config.toml
tie_embeddings = false
beta2 = 0.95
doc_mask = true
Each number is 50 + 10 x the weight over the matrix's rms, rounded and kept within 0 to 99. Layers, rows and columns count from 0.

# layer 10 attention query, 128x128, rms 0.105, rows 26-43,89-107, columns 0-127
45 53 40 43 51 66 37 41 45 46 39 62 57 46 52 53 57 49 56 44 46 50 43 60 38 65 44 61 48 57 68 38 46 48 43 43 45 48 50 59 52 63 47 62 40 28 47 69 41 59 49 46 45 46 49 70 57 51 68 51 51 52 54 44 38 56 49 47 45 50 63 51 37 42 59 54 55 47 42 51 59 43 52 48 55 42 59 27 48 44 54 53 57 62 69 39 76 42 53 47 50 55 60 38 44 61 42 52 42 50 37 55 46 54 60 48 50 48 38 65 45 66 44 46 67 58 46 63
46 58 40 65 59 45 64 49 62 45 49 42 65 60 48 38 51 56 52 55 59 52 40 41 48 39 37 55 45 50 52 49 84 48 53 50 57 44 65 48 40 35 65 59 46 54 55 46 45 51 51 52 46 55 51 49 47 50 66 60 70 48 55 55 49 60 54 54 48 44 48 43 41 50 36 59 57 56 54 39 50 51 42 51 56 53 51 30 46 71 62 52 52 50 42 49 54 29 51 42 49 47 42 54 58 47 41 35 50 57 50 48 42 47 54 58 53 55 57 55 45 55 52 55 51 54 60 53
62 57 51 54 69 70 45 60 36 54 54 55 47 50 56 46 54 33 32 61 54 37 42 39 50 33 48 54 40 49 48 59 40 50 43 63 51 39 46 46 61 57 48 61 61 40 53 47 67 43 47 59 59 65 50 47 49 41 38 56 50 49 51 43 61 60 59 58 43 42 50 54 42 66 49 54 44 66 52 44 36 45 43 59 52 53 40 37 52 39 55 49 53 56 51 42 39 44 46 57 42 38 39 49 50 56 59 56 43 62 50 56 57 56 52 50 43 42 61 51 49 61 46 55 40 55 44 53
60 46 69 59 47 62 42 51 67 59 54 46 54 69 46 56 57 57 53 31 45 55 63 55 69 53 61 45 46 29 51 55 61 62 47 48 41 52 52 50 53 38 52 47 61 63 61 61 38 62 52 61 49 37 60 57 51 38 50 44 56 60 57 59 35 53 45 37 55 44 61 46 62 39 53 62 52 60 54 38 61 33 56 53 44 33 40 60 59 48 49 47 52 35 32 45 57 63 52 45 61 55 28 53 70 46 39 39 30 43 36 64 37 53 49 28 42 44 44 57 59 46 47 42 57 39 48 40
53 50 67 40 61 46 39 48 49 47 40 32 49 56 49 70 60 45 74 45 54 63 47 54 49 55 55 47 51 40 60 48 48 49 52 48 54 50 31 40 51 58 65 57 45 56 49 56 49 50 54 55 53 71 40 43 57 43 47 53 44 51 38 40 56 53 46 41 43 52 61 52 46 57 48 44 57 51 45 51 49 50 67 57 58 42 57 54 44 54 46 31 60 51 61 43 49 48 65 47 65 49 36 38 54 44 48 67 44 43 68 59 47 56 48 44 51 48 54 45 49 59 58 79 48 57 55 53
38 47 50 47 51 28 43 57 43 72 37 65 50 52 44 47 56 45 54 61 54 43 58 44 52 53 45 37 59 52 61 61 51 33 58 64 52 42 39 34 47 40 46 57 56 48 47 51 53 40 52 46 57 35 54 46 51 68 53 44 38 44 53 72 53 42 55 46 40 46 60 59 31 59 45 51 34 45 36 61 51 62 34 49 60 65 54 44 51 46 54 47 53 54 30 60 62 47 38 60 46 40 57 40 59 43 50 63 64 37 48 60 50 55 60 39 50 54 75 47 61 45 57 55 48 51 40 44
62 38 42 48 45 53 39 45 49 56 54 52 40 64 44 36 58 43 62 42 50 43 45 46 57 48 67 54 37 27 44 43 35 42 29 44 49 49 55 67 45 46 46 45 43 57 59 38 50 43 43 63 55 53 47 47 41 39 52 53 54 52 51 33 58 45 45 41 38 60 55 47 64 56 64 61 43 47 57 39 49 55 51 51 47 47 39 65 54 57 51 40 60 56 50 45 57 53 39 49 57 46 56 60 53 28 58 41 50 50 43 53 46 33 59 47 51 40 51 43 69 45 53 64 61 47 52 54
67 51 42 44 40 51 71 69 52 51 57 43 38 52 43 38 54 42 61 61 54 41 73 29 59 51 41 42 50 51 58 60 61 50 62 49 33 43 45 58 42 43 55 64 44 61 67 63 70 51 48 55 44 53 48 45 42 44 44 62 76 65 59 54 50 47 48 33 29 60 60 50 57 39 49 50 55 45 53 64 41 51 46 48 71 37 69 57 33 47 35 37 49 55 36 46 54 29 60 39 62 67 63 57 48 66 49 52 52 59 52 41 63 64 62 42 38 48 53 34 45 54 55 51 55 47 33 46
42 38 62 39 55 44 36 50 51 53 60 64 38 54 43 50 58 48 46 36 39 27 52 54 44 62 58 75 63 46 46 57 40 59 42 40 47 46 38 59 56 42 49 48 45 62 31 42 52 48 47 52 58 32 42 39 50 51 43 46 49 36 66 54 45 50 44 64 43 39 60 53 33 51 57 30 57 50 58 35 49 58 50 54 36 60 48 44 50 46 48 48 55 50 48 55 41 34 32 54 44 37 43 44 39 52 40 53 63 36 34 54 54 45 40 48 48 69 48 37 51 52 49 55 41 46 62 54
42 46 48 38 55 43 78 36 72 42 58 60 61 48 55 41 50 51 36 45 56 53 52 43 50 53 35 58 43 53 39 61 33 28 56 65 58 39 51 46 70 53 51 51 57 61 45 58 53 50 50 40 40 48 38 60 52 56 55 56 49 34 59 43 38 46 59 44 39 51 29 50 42 43 56 61 55 45 42 67 66 51 37 45 48 54 55 38 46 53 54 48 47 46 60 52 69 62 39 23 34 44 64 52 43 74 49 46 41 58 64 38 38 51 48 48 57 44 50 47 58 60 50 49 37 59 54 47
43 62 49 41 48 49 34 60 64 53 39 54 43 62 57 56 38 56 55 44 56 55 46 48 61 48 45 44 37 34 55 48 69 42 49 34 48 46 65 64 62 44 62 37 56 45 64 41 46 54 60 45 53 48 34 51 60 45 31 57 59 49 58 41 62 44 47 54 46 63 55 49 69 54 60 46 69 60 63 46 56 54 59 41 40 44 47 47 55 54 36 50 53 49 38 54 49 50 53 62 36 54 56 57 46 66 48 35 67 52 29 47 43 58 40 45 43 44 38 35 64 46 48 64 52 51 59 45
66 43 38 43 36 65 64 48 51 25 54 44 46 47 34 41 59 36 57 42 46 50 62 42 55 57 65 25 45 26 42 36 68 41 66 39 44 82 50 51 68 43 53 55 20 59 62 61 49 45 45 33 49 61 34 52 57 56 29 57 60 67 46 72 44 68 30 60 50 42 50 68 57 33 60 62 72 52 27 43 55 59 60 49 42 42 47 75 45 44 37 59 49 35 63 49 54 84 40 67 57 40 59 56 50 50 50 56 37 52 47 42 53 41 33 38 35 46 59 45 59 29 58 70 70 37 61 47
41 47 56 46 37 53 43 47 59 48 38 39 52 42 29 51 39 45 59 73 50 58 54 58 39 55 43 44 39 69 56 46 40 55 40 45 44 44 60 58 55 46 46 38 62 51 50 57 60 57 53 39 61 47 43 53 35 49 66 60 33 51 41 51 47 50 42 55 55 73 29 43 48 42 52 49 57 68 39 50 69 48 46 46 60 42 50 65 71 58 54 57 40 39 71 56 56 46 52 46 47 76 51 45 49 42 67 43 49 53 57 48 50 51 50 42 61 54 55 62 48 53 53 44 29 29 45 50
33 49 55 64 51 44 40 56 35 48 49 49 57 53 45 37 58 31 35 51 62 50 40 57 37 43 57 53 40 60 46 54 44 65 46 46 55 52 53 51 54 42 47 70 60 42 48 42 34 59 59 57 67 37 55 43 55 54 64 49 33 35 52 55 42 49 41 53 59 59 56 32 37 45 50 47 48 54 42 51 66 69 45 28 42 66 54 38 64 35 61 53 47 67 56 49 54 58 46 56 44 38 59 41 64 54 57 60 61 47 63 39 56 41 51 62 58 50 67 53 54 48 43 45 48 33 53 58
35 48 43 59 62 31 51 43 35 58 50 40 52 49 60 52 58 48 45 47 49 35 53 48 40 50 45 52 47 37 60 53 52 58 54 49 48 63 52 49 55 60 57 50 58 37 36 51 62 48 63 46 37 49 56 61 45 73 57 49 41 41 38 48 38 38 50 31 38 52 54 54 41 49 59 42 49 40 45 65 47 47 43 42 64 48 51 49 39 47 55 50 60 60 63 48 60 62 58 54 55 56 32 58 51 59 60 67 73 39 61 49 34 54 55 48 54 61 34 50 49 35 39 44 48 57 47 66
23 28 57 44 56 37 44 27 38 47 45 52 59 47 53 47 45 58 39 54 59 54 44 58 50 59 50 45 68 47 72 44 30 31 57 58 73 66 40 44 57 62 58 52 46 44 33 51 50 37 61 40 54 56 53 56 44 57 57 58 39 33 46 42 48 36 45 61 58 35 49 59 34 44 62 56 43 44 45 49 47 62 40 49 50 58 48 18 61 41 67 53 70 59 49 45 41 47 44 51 65 43 44 32 39 51 50 61 56 49 65 42 47 40 46 48 62 52 50 52 41 59 47 54 59 60 58 66
53 47 55 70 43 44 50 51 68 55 46 41 46 46 35 39 33 51 41 49 66 60 31 45 38 32 31 34 55 35 50 52 45 47 52 61 49 58 55 52 60 39 48 34 61 37 44 35 66 27 42 70 42 47 33 47 47 41 50 57 53 53 40 45 49 43 53 57 60 59 52 55 53 48 45 47 51 53 56 52 54 56 65 37 40 45 46 62 36 42 54 38 40 39 54 62 46 44 33 44 56 55 33 56 51 45 36 56 67 54 64 46 51 41 47 49 63 59 59 44 34 47 55 65 42 50 42 50
52 51 66 47 56 42 47 60 50 51 57 50 36 55 43 53 59 49 46 38 49 48 45 50 55 61 58 44 46 53 41 66 57 46 48 39 35 50 50 52 43 62 54 53 64 40 49 57 55 59 57 53 42 46 46 42 51 57 54 25 50 40 57 49 48 29 57 52 34 41 61 34 51 81 53 51 46 49 63 53 41 27 50 68 51 47 56 52 44 46 48 58 52 47 67 51 67 53 73 37 72 38 45 53 60 51 41 37 49 46 43 55 48 63 77 33 40 20 31 66 56 52 35 60 45 50 61 59
43 42 57 48 50 42 47 53 70 41 41 44 52 55 59 46 45 50 40 56 41 52 44 60 49 54 60 47 61 43 55 54 45 44 44 52 42 62 53 45 68 45 48 63 65 46 57 27 43 58 46 62 57 59 44 61 40 41 62 52 44 50 45 41 68 50 60 52 47 47 51 52 54 53 36 61 63 51 37 65 55 52 47 48 67 53 51 46 45 44 54 51 47 34 40 65 44 46 35 68 55 31 46 47 42 47 49 54 50 50 43 61 51 54 52 44 40 37 53 36 40 47 60 45 57 32 41 45
35 52 44 38 50 46 46 35 44 49 52 40 54 44 65 44 38 32 39 52 53 49 60 61 62 58 55 58 48 63 57 59 50 62 39 45 53 55 55 46 39 57 58 37 48 39 41 45 49 43 42 34 54 38 59 50 44 59 62 41 33 31 64 50 37 30 49 54 65 55 59 43 43 47 52 53 46 53 43 40 53 44 47 60 55 50 45 47 46 47 47 51 37 49 64 57 57 64 50 51 66 45 57 45 52 39 54 60 52 50 56 44 45 56 39 49 57 57 62 53 50 35 45 39 46 35 51 48
56 61 57 43 51 59 56 49 52 42 59 46 40 52 44 46 61 62 53 46 65 28 44 47 49 60 55 55 47 66 37 50 23 43 47 50 53 49 39 46 48 54 48 51 56 55 51 65 26 45 54 35 62 48 45 59 53 58 52 38 45 41 53 51 50 54 51 61 54 55 36 56 39 53 40 41 41 52 39 52 45 44 69 60 57 55 24 47 50 56 42 45 59 51 61 58 46 55 45 51 63 47 41 48 58 54 60 65 45 53 38 49 40 45 60 41 47 50 41 42 43 50 57 43 51 57 57 47
59 43 48 54 49 48 53 44 46 57 49 45 47 56 47 57 50 38 31 65 47 66 42 36 54 40 54 46 38 47 45 41 45 41 48 62 51 51 41 64 62 47 55 55 33 54 51 38 52 31 41 54 56 55 55 52 61 40 46 63 50 60 53 50 64 52 54 51 60 54 50 54 64 39 60 44 41 60 46 39 49 49 44 54 58 58 50 55 52 53 55 51 49 58 46 58 50 42 71 47 31 67 48 55 56 44 60 54 46 48 52 46 45 59 41 64 45 59 68 35 44 47 50 53 52 47 48 70
46 58 25 48 31 59 66 47 55 63 52 46 36 48 52 29 34 32 37 60 42 46 47 53 55 46 51 60 57 57 39 59 60 68 49 52 26 45 49 53 52 61 39 42 45 56 58 49 62 46 43 61 34 51 50 47 48 52 36 42 47 47 40 40 42 45 59 59 45 63 57 54 80 50 53 45 38 64 69 56 53 65 40 62 35 44 51 74 44 46 58 61 25 50 52 79 60 52 45 57 57 53 47 52 67 52 43 50 46 57 45 51 35 40 60 62 38 43 64 49 56 44 40 41 51 44 49 39
53 39 47 36 52 59 32 39 46 49 53 55 46 62 62 51 34 53 46 52 45 59 37 49 42 49 55 53 50 46 48 47 66 70 51 51 57 40 42 53 56 46 54 43 53 39 36 29 63 48 51 72 43 47 46 58 37 54 39 31 54 45 53 49 73 32 29 48 60 38 57 26 53 47 42 51 50 49 57 52 43 48 51 50 69 35 48 41 48 59 52 46 66 40 39 64 53 56 65 51 47 63 42 48 59 55 50 38 40 50 61 54 51 58 40 47 61 50 46 55 45 48 56 49 65 49 50 39
45 40 56 54 52 43 46 30 43 57 46 52 61 61 44 56 39 68 40 58 49 57 37 59 39 45 49 53 52 51 53 54 50 42 43 47 67 55 43 52 51 43 56 55 68 54 38 36 46 59 51 48 47 44 57 74 54 56 61 65 39 42 60 54 56 53 35 51 56 64 56 44 51 34 51 55 46 48 57 48 50 71 52 30 43 64 56 33 50 41 53 58 56 51 54 50 51 44 62 60 42 65 40 46 59 49 69 53 40 47 59 50 46 58 64 53 48 63 50 61 38 54 56 54 44 57 58 66
61 66 34 50 49 56 46 61 42 50 68 55 43 51 54 70 42 39 44 67 24 63 44 38 70 67 44 54 46 54 54 43 56 40 51 43 37 49 66 58 45 47 56 56 53 51 59 54 50 71 44 44 46 44 39 31 50 42 55 60 59 61 50 39 60 61 50 52 59 56 56 59 50 39 49 50 51 42 48 41 50 53 63 47 43 51 49 48 35 63 49 57 40 44 41 54 55 55 40 39 54 38 57 54 62 45 51 35 50 44 51 56 43 45 40 60 45 54 51 50 36 65 50 60 57 48 36 58
66 66 41 52 59 64 43 59 44 47 41 35 42 54 49 33 42 45 50 53 42 53 56 52 63 48 66 64 56 34 43 53 40 56 48 49 41 61 34 49 48 47 53 51 45 49 50 38 72 42 55 44 37 56 57 43 67 41 42 53 57 53 48 69 54 52 43 60 51 70 70 53 61 45 47 47 44 64 43 51 40 42 48 59 52 41 54 62 39 32 44 57 51 46 44 50 44 37 52 42 53 55 41 49 73 38 38 36 34 48 54 44 44 53 67 48 49 59 54 59 52 48 42 63 49 55 53 49
41 56 57 41 60 40 56 41 54 49 48 56 45 61 57 57 38 62 40 42 64 61 58 58 47 50 60 37 36 61 50 51 60 50 48 50 52 46 54 51 57 43 67 42 37 42 50 40 50 58 59 47 50 70 62 44 49 36 58 48 45 51 68 62 42 57 62 41 54 52 48 58 41 59 49 67 51 55 49 48 63 46 55 56 49 56 53 57 44 55 61 44 49 69 45 52 44 51 44 54 55 65 46 56 37 43 60 46 77 62 44 54 62 64 50 45 49 58 62 61 69 46 36 39 48 40 41 47
52 55 59 43 52 59 31 49 47 52 41 47 52 52 40 50 53 53 43 32 47 44 43 55 53 34 50 53 49 59 35 51 45 43 40 44 68 49 53 32 47 60 61 69 63 44 53 37 46 42 59 46 69 48 62 40 40 51 45 57 41 32 56 56 59 58 47 47 44 66 36 56 39 36 58 50 43 33 50 56 43 56 55 41 59 42 48 58 56 46 60 53 54 65 46 56 67 46 51 58 49 46 66 47 48 49 37 64 58 55 50 47 30 48 52 52 60 49 44 55 49 48 49 36 43 51 59 62
52 43 46 50 51 52 44 60 45 54 60 39 49 51 54 16 43 48 46 52 42 59 56 44 35 46 45 53 42 57 49 39 42 42 59 46 50 49 35 54 34 61 54 43 53 70 61 34 42 40 46 63 48 51 66 58 41 63 62 40 42 58 55 39 53 34 46 47 61 40 47 39 42 52 48 58 31 48 24 73 49 45 55 45 42 48 48 36 59 46 50 42 48 45 50 46 68 56 48 43 58 47 52 37 56 50 59 54 59 41 46 40 54 40 47 50 37 49 42 39 42 57 53 54 39 35 36 56
68 67 36 47 31 74 49 46 69 54 35 70 29 48 48 22 51 64 47 30 33 61 42 44 52 42 49 40 48 63 42 47 43 56 47 55 39 57 60 35 68 48 15 44 57 52 60 59 55 51 40 55 49 63 59 47 47 39 38 56 54 65 63 41 62 63 37 47 56 55 58 60 44 35 55 55 66 63 73 50 52 74 46 64 37 18 59 65 52 53 36 34 55 31 53 37 59 76 46 55 65 36 35 56 46 42 62 33 54 74 38 42 48 33 38 31 30 40 46 55 55 32 56 38 69 37 41 34
54 36 39 48 61 40 46 49 38 46 54 56 48 44 45 56 48 60 74 50 49 54 52 57 44 49 50 40 44 58 51 45 51 57 51 46 76 72 41 58 56 37 50 57 66 47 45 36 51 49 65 52 41 38 60 45 40 42 47 56 45 43 67 44 53 37 51 65 54 47 58 49 47 57 51 62 47 51 49 56 44 41 62 66 45 51 47 43 47 39 52 31 44 54 66 73 47 54 39 53 50 54 60 51 49 49 59 47 61 37 28 37 31 51 43 62 43 57 47 39 36 30 30 67 64 56 70 43
48 57 56 24 57 45 35 25 40 47 53 48 51 30 60 50 53 47 47 48 57 42 65 56 39 58 59 42 50 45 50 51 43 48 41 42 47 55 65 48 40 61 56 50 57 49 45 51 38 40 59 46 52 43 61 48 67 52 48 42 49 40 55 61 49 42 52 58 47 49 66 63 42 48 48 39 44 52 52 49 62 45 62 51 43 61 66 47 35 47 57 31 58 56 57 58 59 56 51 41 36 36 53 41 57 53 49 46 57 62 42 34 31 58 60 64 56 46 52 41 46 48 59 43 66 52 56 63
44 50 50 69 56 41 44 47 36 56 46 38 43 51 39 57 37 52 42 47 57 40 52 61 48 57 50 45 53 50 68 63 52 33 54 49 45 54 41 56 51 54 45 45 61 60 45 48 43 54 66 50 53 49 49 56 42 60 54 46 40 36 27 59 53 50 45 49 55 52 39 51 54 47 65 48 46 37 45 36 57 59 39 45 51 63 48 51 68 50 51 49 56 57 63 50 56 45 48 65 31 47 59 38 45 44 49 55 53 43 51 58 57 55 47 64 49 44 51 48 53 43 49 62 33 48 43 63
31 40 52 52 59 47 44 36 48 58 35 55 59 51 56 56 58 53 47 45 45 47 46 54 41 51 33 53 52 56 59 53 34 42 35 53 54 48 66 43 55 62 36 43 56 37 37 63 44 63 52 25 59 53 42 63 55 66 61 47 22 34 48 51 48 42 52 44 56 30 58 61 40 34 62 44 40 51 36 42 41 58 40 40 48 61 56 26 55 48 48 56 55 62 56 43 50 48 39 49 63 39 48 31 51 57 45 62 63 52 63 65 37 41 40 35 58 59 48 50 38 43 50 46 47 42 61 43
44 52 50 38 43 67 36 58 67 54 51 44 50 63 53 56 44 64 49 71 55 46 54 55 55 50 57 67 53 39 56 53 67 37 49 39 51 31 35 58 53 50 36 53 48 53 56 35 50 50 56 46 44 52 47 41 35 53 48 57 60 55 41 71 64 48 52 54 42 62 63 46 43 62 51 44 36 45 64 38 39 45 40 59 50 35 39 48 51 55 63 40 35 44 40 53 47 55 35 46 58 48 56 49 47 58 38 43 45 35 58 57 52 49 31 50 43 46 35 36 49 49 27 49 38 62 55 37
37 27 29 49 49 40 53 40 46 57 62 35 49 51 59 46 33 58 62 66 54 44 62 65 42 65 74 40 41 56 49 33 61 56 39 60 50 54 51 56 43 47 40 44 43 55 61 39 50 50 49 48 35 67 47 44 57 50 27 60 47 50 34 45 47 43 51 44 45 54 56 56 57 46 80 62 53 43 38 34 47 58 57 38 53 61 58 51 26 48 46 48 47 55 36 49 45 30 41 44 55 56 56 42 51 41 39 50 50 34 45 34 50 53 39 69 51 59 50 48 65 51 48 47 64 55 61 58
# layer 10 attention key, 64x128, rms 0.0951, rows 25-42, columns 0-127
53 48 51 45 46 49 45 50 59 30 51 50 59 59 54 49 49 34 53 52 49 67 42 50 33 53 45 45 64 55 47 43 54 52 48 66 42 44 51 54 68 38 46 44 43 66 41 63 48 46 31 59 38 53 53 51 50 43 71 59 44 51 64 49 35 44 60 48 51 27 34 46 57 50 31 56 62 51 43 41 57 44 46 60 45 48 55 54 49 28 42 52 50 50 40 57 57 60 48 42 53 56 44 45 24 49 51 51 51 36 64 47 50 43 55 51 41 50 40 40 46 45 45 56 46 53 61 46
28 31 49 52 52 36 51 26 34 58 37 57 59 58 39 26 57 47 41 44 63 48 33 58 32 67 48 45 58 65 67 59 51 50 36 41 51 72 42 58 65 55 57 36 60 43 34 37 70 59 70 38 60 47 51 47 46 35 50 30 49 38 42 69 38 20 47 53 45 37 48 59 46 30 78 48 33 44 47 54 54 66 53 31 50 68 49 38 53 58 57 47 46 72 55 45 41 53 50 55 47 67 30 16 58 26 48 54 58 38 45 50 30 62 58 71 79 62 52 56 39 47 49 67 43 43 49 57
61 52 46 59 49 54 49 53 72 47 63 65 41 44 35 40 52 39 43 60 41 47 54 41 56 44 58 50 56 31 31 44 49 43 52 49 48 58 43 49 53 45 50 63 44 61 74 43 44 61 42 58 54 65 36 45 54 48 38 30 59 59 43 38 55 64 57 59 41 54 35 42 56 53 45 40 52 61 35 36 54 43 51 33 67 45 45 67 38 48 51 49 58 37 57 51 32 54 48 48 40 35 41 59 37 39 61 54 36 65 44 42 43 41 59 34 40 32 42 44 47 58 60 57 55 40 41 42
74 49 38 60 50 55 66 58 64 32 70 46 57 61 38 41 55 45 54 51 41 67 45 21 61 52 51 44 41 53 26 44 60 45 44 52 34 50 64 66 45 43 50 52 54 36 64 65 43 62 52 42 44 44 61 43 36 45 45 51 48 78 47 50 63 53 44 45 29 54 23 42 61 29 51 39 68 58 60 62 47 53 50 49 42 42 49 73 34 57 37 52 37 30 42 46 56 40 45 39 51 40 54 76 44 49 55 55 51 63 43 32 48 33 41 40 41 50 52 51 55 56 62 57 35 46 55 62
49 44 55 52 60 50 44 52 51 39 48 43 64 40 68 66 62 58 49 44 40 49 60 56 43 62 52 45 49 52 53 34 34 61 29 58 56 65 45 65 48 42 30 47 42 64 50 42 64 53 62 49 62 49 49 44 49 54 48 47 55 49 46 46 46 40 53 61 54 59 57 35 49 67 53 47 53 36 55 63 46 36 62 62 47 33 44 60 35 56 54 49 51 55 60 53 57 52 24 63 56 47 34 49 51 30 59 61 56 47 53 56 50 70 56 51 67 46 49 33 42 40 55 57 61 38 36 61
43 35 40 48 51 45 48 47 39 67 34 33 52 55 46 38 47 50 28 54 66 51 57 53 39 49 37 68 46 37 53 52 47 58 38 65 48 44 68 45 43 50 44 50 50 50 44 43 57 51 55 52 54 43 54 49 61 45 46 60 54 59 44 55 52 42 48 47 39 44 61 56 44 49 41 43 44 51 51 53 58 51 41 44 41 68 44 22 33 60 59 39 29 65 50 54 47 43 38 59 34 60 41 44 30 54 51 71 57 42 41 49 56 54 29 60 65 51 55 39 43 44 39 38 44 57 40 59
23 29 59 54 52 33 49 35 33 62 36 48 57 52 40 71 45 80 56 20 75 52 33 64 52 47 42 49 64 55 60 67 68 44 38 58 55 45 62 65 44 53 65 64 56 49 28 48 45 71 55 33 60 52 56 43 52 62 54 74 30 44 57 35 43 32 41 41 56 24 55 66 48 53 52 52 45 34 59 49 51 64 51 42 48 69 52 28 60 45 40 61 52 73 51 45 49 52 65 35 64 53 40 43 40 51 74 62 59 48 26 72 53 53 44 49 54 62 44 54 55 49 42 37 44 54 52 60
76 39 37 49 27 53 66 64 59 35 40 39 39 50 67 58 43 42 54 56 45 61 60 25 78 42 78 56 41 60 29 31 59 58 47 51 61 53 59 44 47 44 40 60 41 42 74 54 41 43 27 53 55 48 49 58 50 39 38 51 72 68 53 40 53 79 62 44 41 59 33 37 55 38 51 45 56 46 55 46 56 34 54 58 39 23 31 72 42 57 38 51 37 45 47 55 66 53 70 46 33 39 34 63 54 31 50 26 42 54 45 47 64 50 39 42 30 25 48 52 48 45 58 49 64 59 45 36
62 50 70 45 49 72 61 62 42 55 66 35 42 68 57 58 57 45 47 58 47 48 58 64 61 46 53 35 53 45 33 42 43 58 56 61 39 62 41 67 47 44 45 43 43 54 57 38 52 66 42 38 67 45 54 60 40 55 35 61 51 59 40 35 55 53 40 32 57 47 38 47 58 53 72 58 47 67 38 39 48 64 41 60 47 47 31 53 48 54 60 35 53 44 58 58 51 50 59 44 55 44 41 63 62 37 49 35 55 60 25 73 59 64 64 48 45 41 51 30 59 59 56 48 53 55 54 36
41 48 63 33 51 47 48 36 29 55 47 53 67 49 47 56 37 50 54 41 56 57 49 52 45 39 35 56 57 76 64 55 46 40 63 51 64 51 38 51 40 62 55 69 48 56 29 51 68 45 65 52 46 43 50 52 31 45 68 35 43 46 58 57 49 43 38 81 60 58 55 54 53 38 38 48 42 39 56 44 44 46 39 61 63 63 66 39 60 52 47 48 55 56 35 59 64 49 35 42 55 52 53 39 53 64 48 60 59 50 56 37 40 43 47 52 55 56 31 58 39 51 44 57 15 40 58 52
43 44 49 71 61 41 25 43 33 26 40 51 37 40 54 50 50 47 50 42 35 51 42 55 42 50 45 65 57 32 53 58 57 41 38 54 42 49 49 60 73 45 55 44 43 47 44 54 52 46 35 47 55 62 50 50 59 45 46 48 44 40 46 56 42 53 78 66 49 41 51 56 51 48 61 24 39 39 50 37 37 50 52 50 35 44 65 38 59 56 49 57 62 50 51 39 57 40 46 59 53 34 67 46 43 53 47 45 41 42 40 61 50 38 56 39 51 50 42 31 51 61 43 55 32 47 56 62
34 54 53 38 41 39 48 35 62 47 52 51 67 41 38 38 51 52 48 60 46 38 55 66 38 56 41 58 56 41 64 50 43 46 45 41 55 48 68 45 57 53 56 61 59 64 48 49 57 74 41 56 55 58 62 49 33 33 50 47 43 51 56 58 53 30 63 37 38 52 65 51 50 39 45 39 42 45 36 69 30 48 44 44 51 49 40 49 46 58 53 51 63 45 56 57 50 58 47 49 39 54 41 38 54 58 46 67 52 60 68 71 45 55 31 56 49 44 48 64 52 52 48 54 55 35 55 55
67 42 45 43 47 62 52 55 56 34 65 30 40 59 61 63 57 38 46 51 36 64 50 49 56 67 26 64 40 44 43 35 54 45 51 55 44 48 59 51 45 37 49 57 44 48 66 52 51 59 46 58 31 44 65 65 64 52 58 32 77 54 56 39 64 60 46 39 73 46 54 51 59 49 53 70 59 41 56 49 60 34 42 57 42 41 33 86 51 38 71 42 56 40 50 56 54 44 43 56 42 34 67 70 45 52 49 37 46 36 48 45 69 55 57 40 41 43 47 42 49 30 43 47 68 58 33 33
38 38 50 41 39 31 38 34 44 61 37 45 62 41 52 52 36 43 56 43 44 72 58 67 29 65 45 56 68 48 49 46 49 55 46 49 50 47 48 38 37 50 53 41 65 49 39 43 43 46 51 29 58 39 47 47 43 62 49 40 36 36 43 62 40 15 50 47 45 34 54 51 40 66 45 44 28 58 43 40 35 53 59 43 61 45 61 51 75 47 56 38 60 76 69 38 42 46 52 55 53 63 55 51 66 60 46 69 52 35 61 49 61 37 51 47 59 58 40 59 53 72 53 39 33 47 40 60
28 38 50 53 59 45 43 32 50 51 33 43 58 45 33 40 46 45 63 48 45 51 51 56 67 65 59 59 57 73 50 47 53 44 46 51 45 45 47 55 36 63 46 57 35 41 47 57 47 47 55 43 51 57 41 41 48 44 57 50 60 57 43 49 61 37 60 55 54 38 49 59 54 59 41 48 42 44 42 38 55 57 55 49 58 75 56 51 49 27 46 49 54 63 42 44 48 74 48 54 50 50 53 57 50 40 53 59 41 49 57 41 44 48 50 43 57 56 48 60 33 59 56 52 29 55 63 51
02 32 69 44 58 42 32 32 35 66 31 42 72 42 51 48 41 42 43 53 69 48 45 75 26 45 46 58 65 52 81 60 43 41 39 51 66 46 33 59 40 71 57 28 54 65 09 51 36 58 73 52 60 53 77 57 37 76 74 27 20 22 40 62 43 31 57 50 40 48 54 49 29 50 67 52 27 37 52 60 56 51 57 57 43 62 42 10 61 41 53 56 45 71 40 57 53 44 58 62 54 46 39 25 46 60 46 59 52 37 60 66 26 51 49 59 82 63 47 56 51 46 37 34 56 61 66 73
35 41 45 54 69 42 48 41 32 60 37 49 73 40 40 55 55 49 48 47 55 61 40 49 47 49 37 51 48 46 56 55 49 37 37 58 52 47 47 40 56 57 69 52 50 47 29 54 46 43 57 63 39 55 33 59 59 57 53 42 38 42 59 54 55 49 64 50 44 39 50 51 48 48 51 59 73 41 41 43 58 57 47 30 53 56 53 29 55 35 41 63 57 46 37 46 56 37 38 53 46 39 48 26 39 66 44 56 62 56 65 43 42 50 51 49 53 49 45 52 36 60 57 40 50 62 57 73
68 57 59 44 61 52 47 71 52 60 25 54 47 60 69 68 46 47 38 67 37 44 59 52 62 56 68 59 61 56 35 39 49 67 59 57 45 42 29 41 41 39 41 47 47 53 60 66 41 38 43 57 35 44 55 47 62 47 46 56 48 58 37 47 35 70 44 69 63 39 50 42 46 50 64 40 51 49 56 48 38 35 44 48 50 47 46 65 38 43 56 42 57 38 56 70 62 43 51 48 58 47 52 64 29 44 44 45 55 61 42 49 59 49 32 40 46 35 38 51 58 58 68 62 48 49 55 45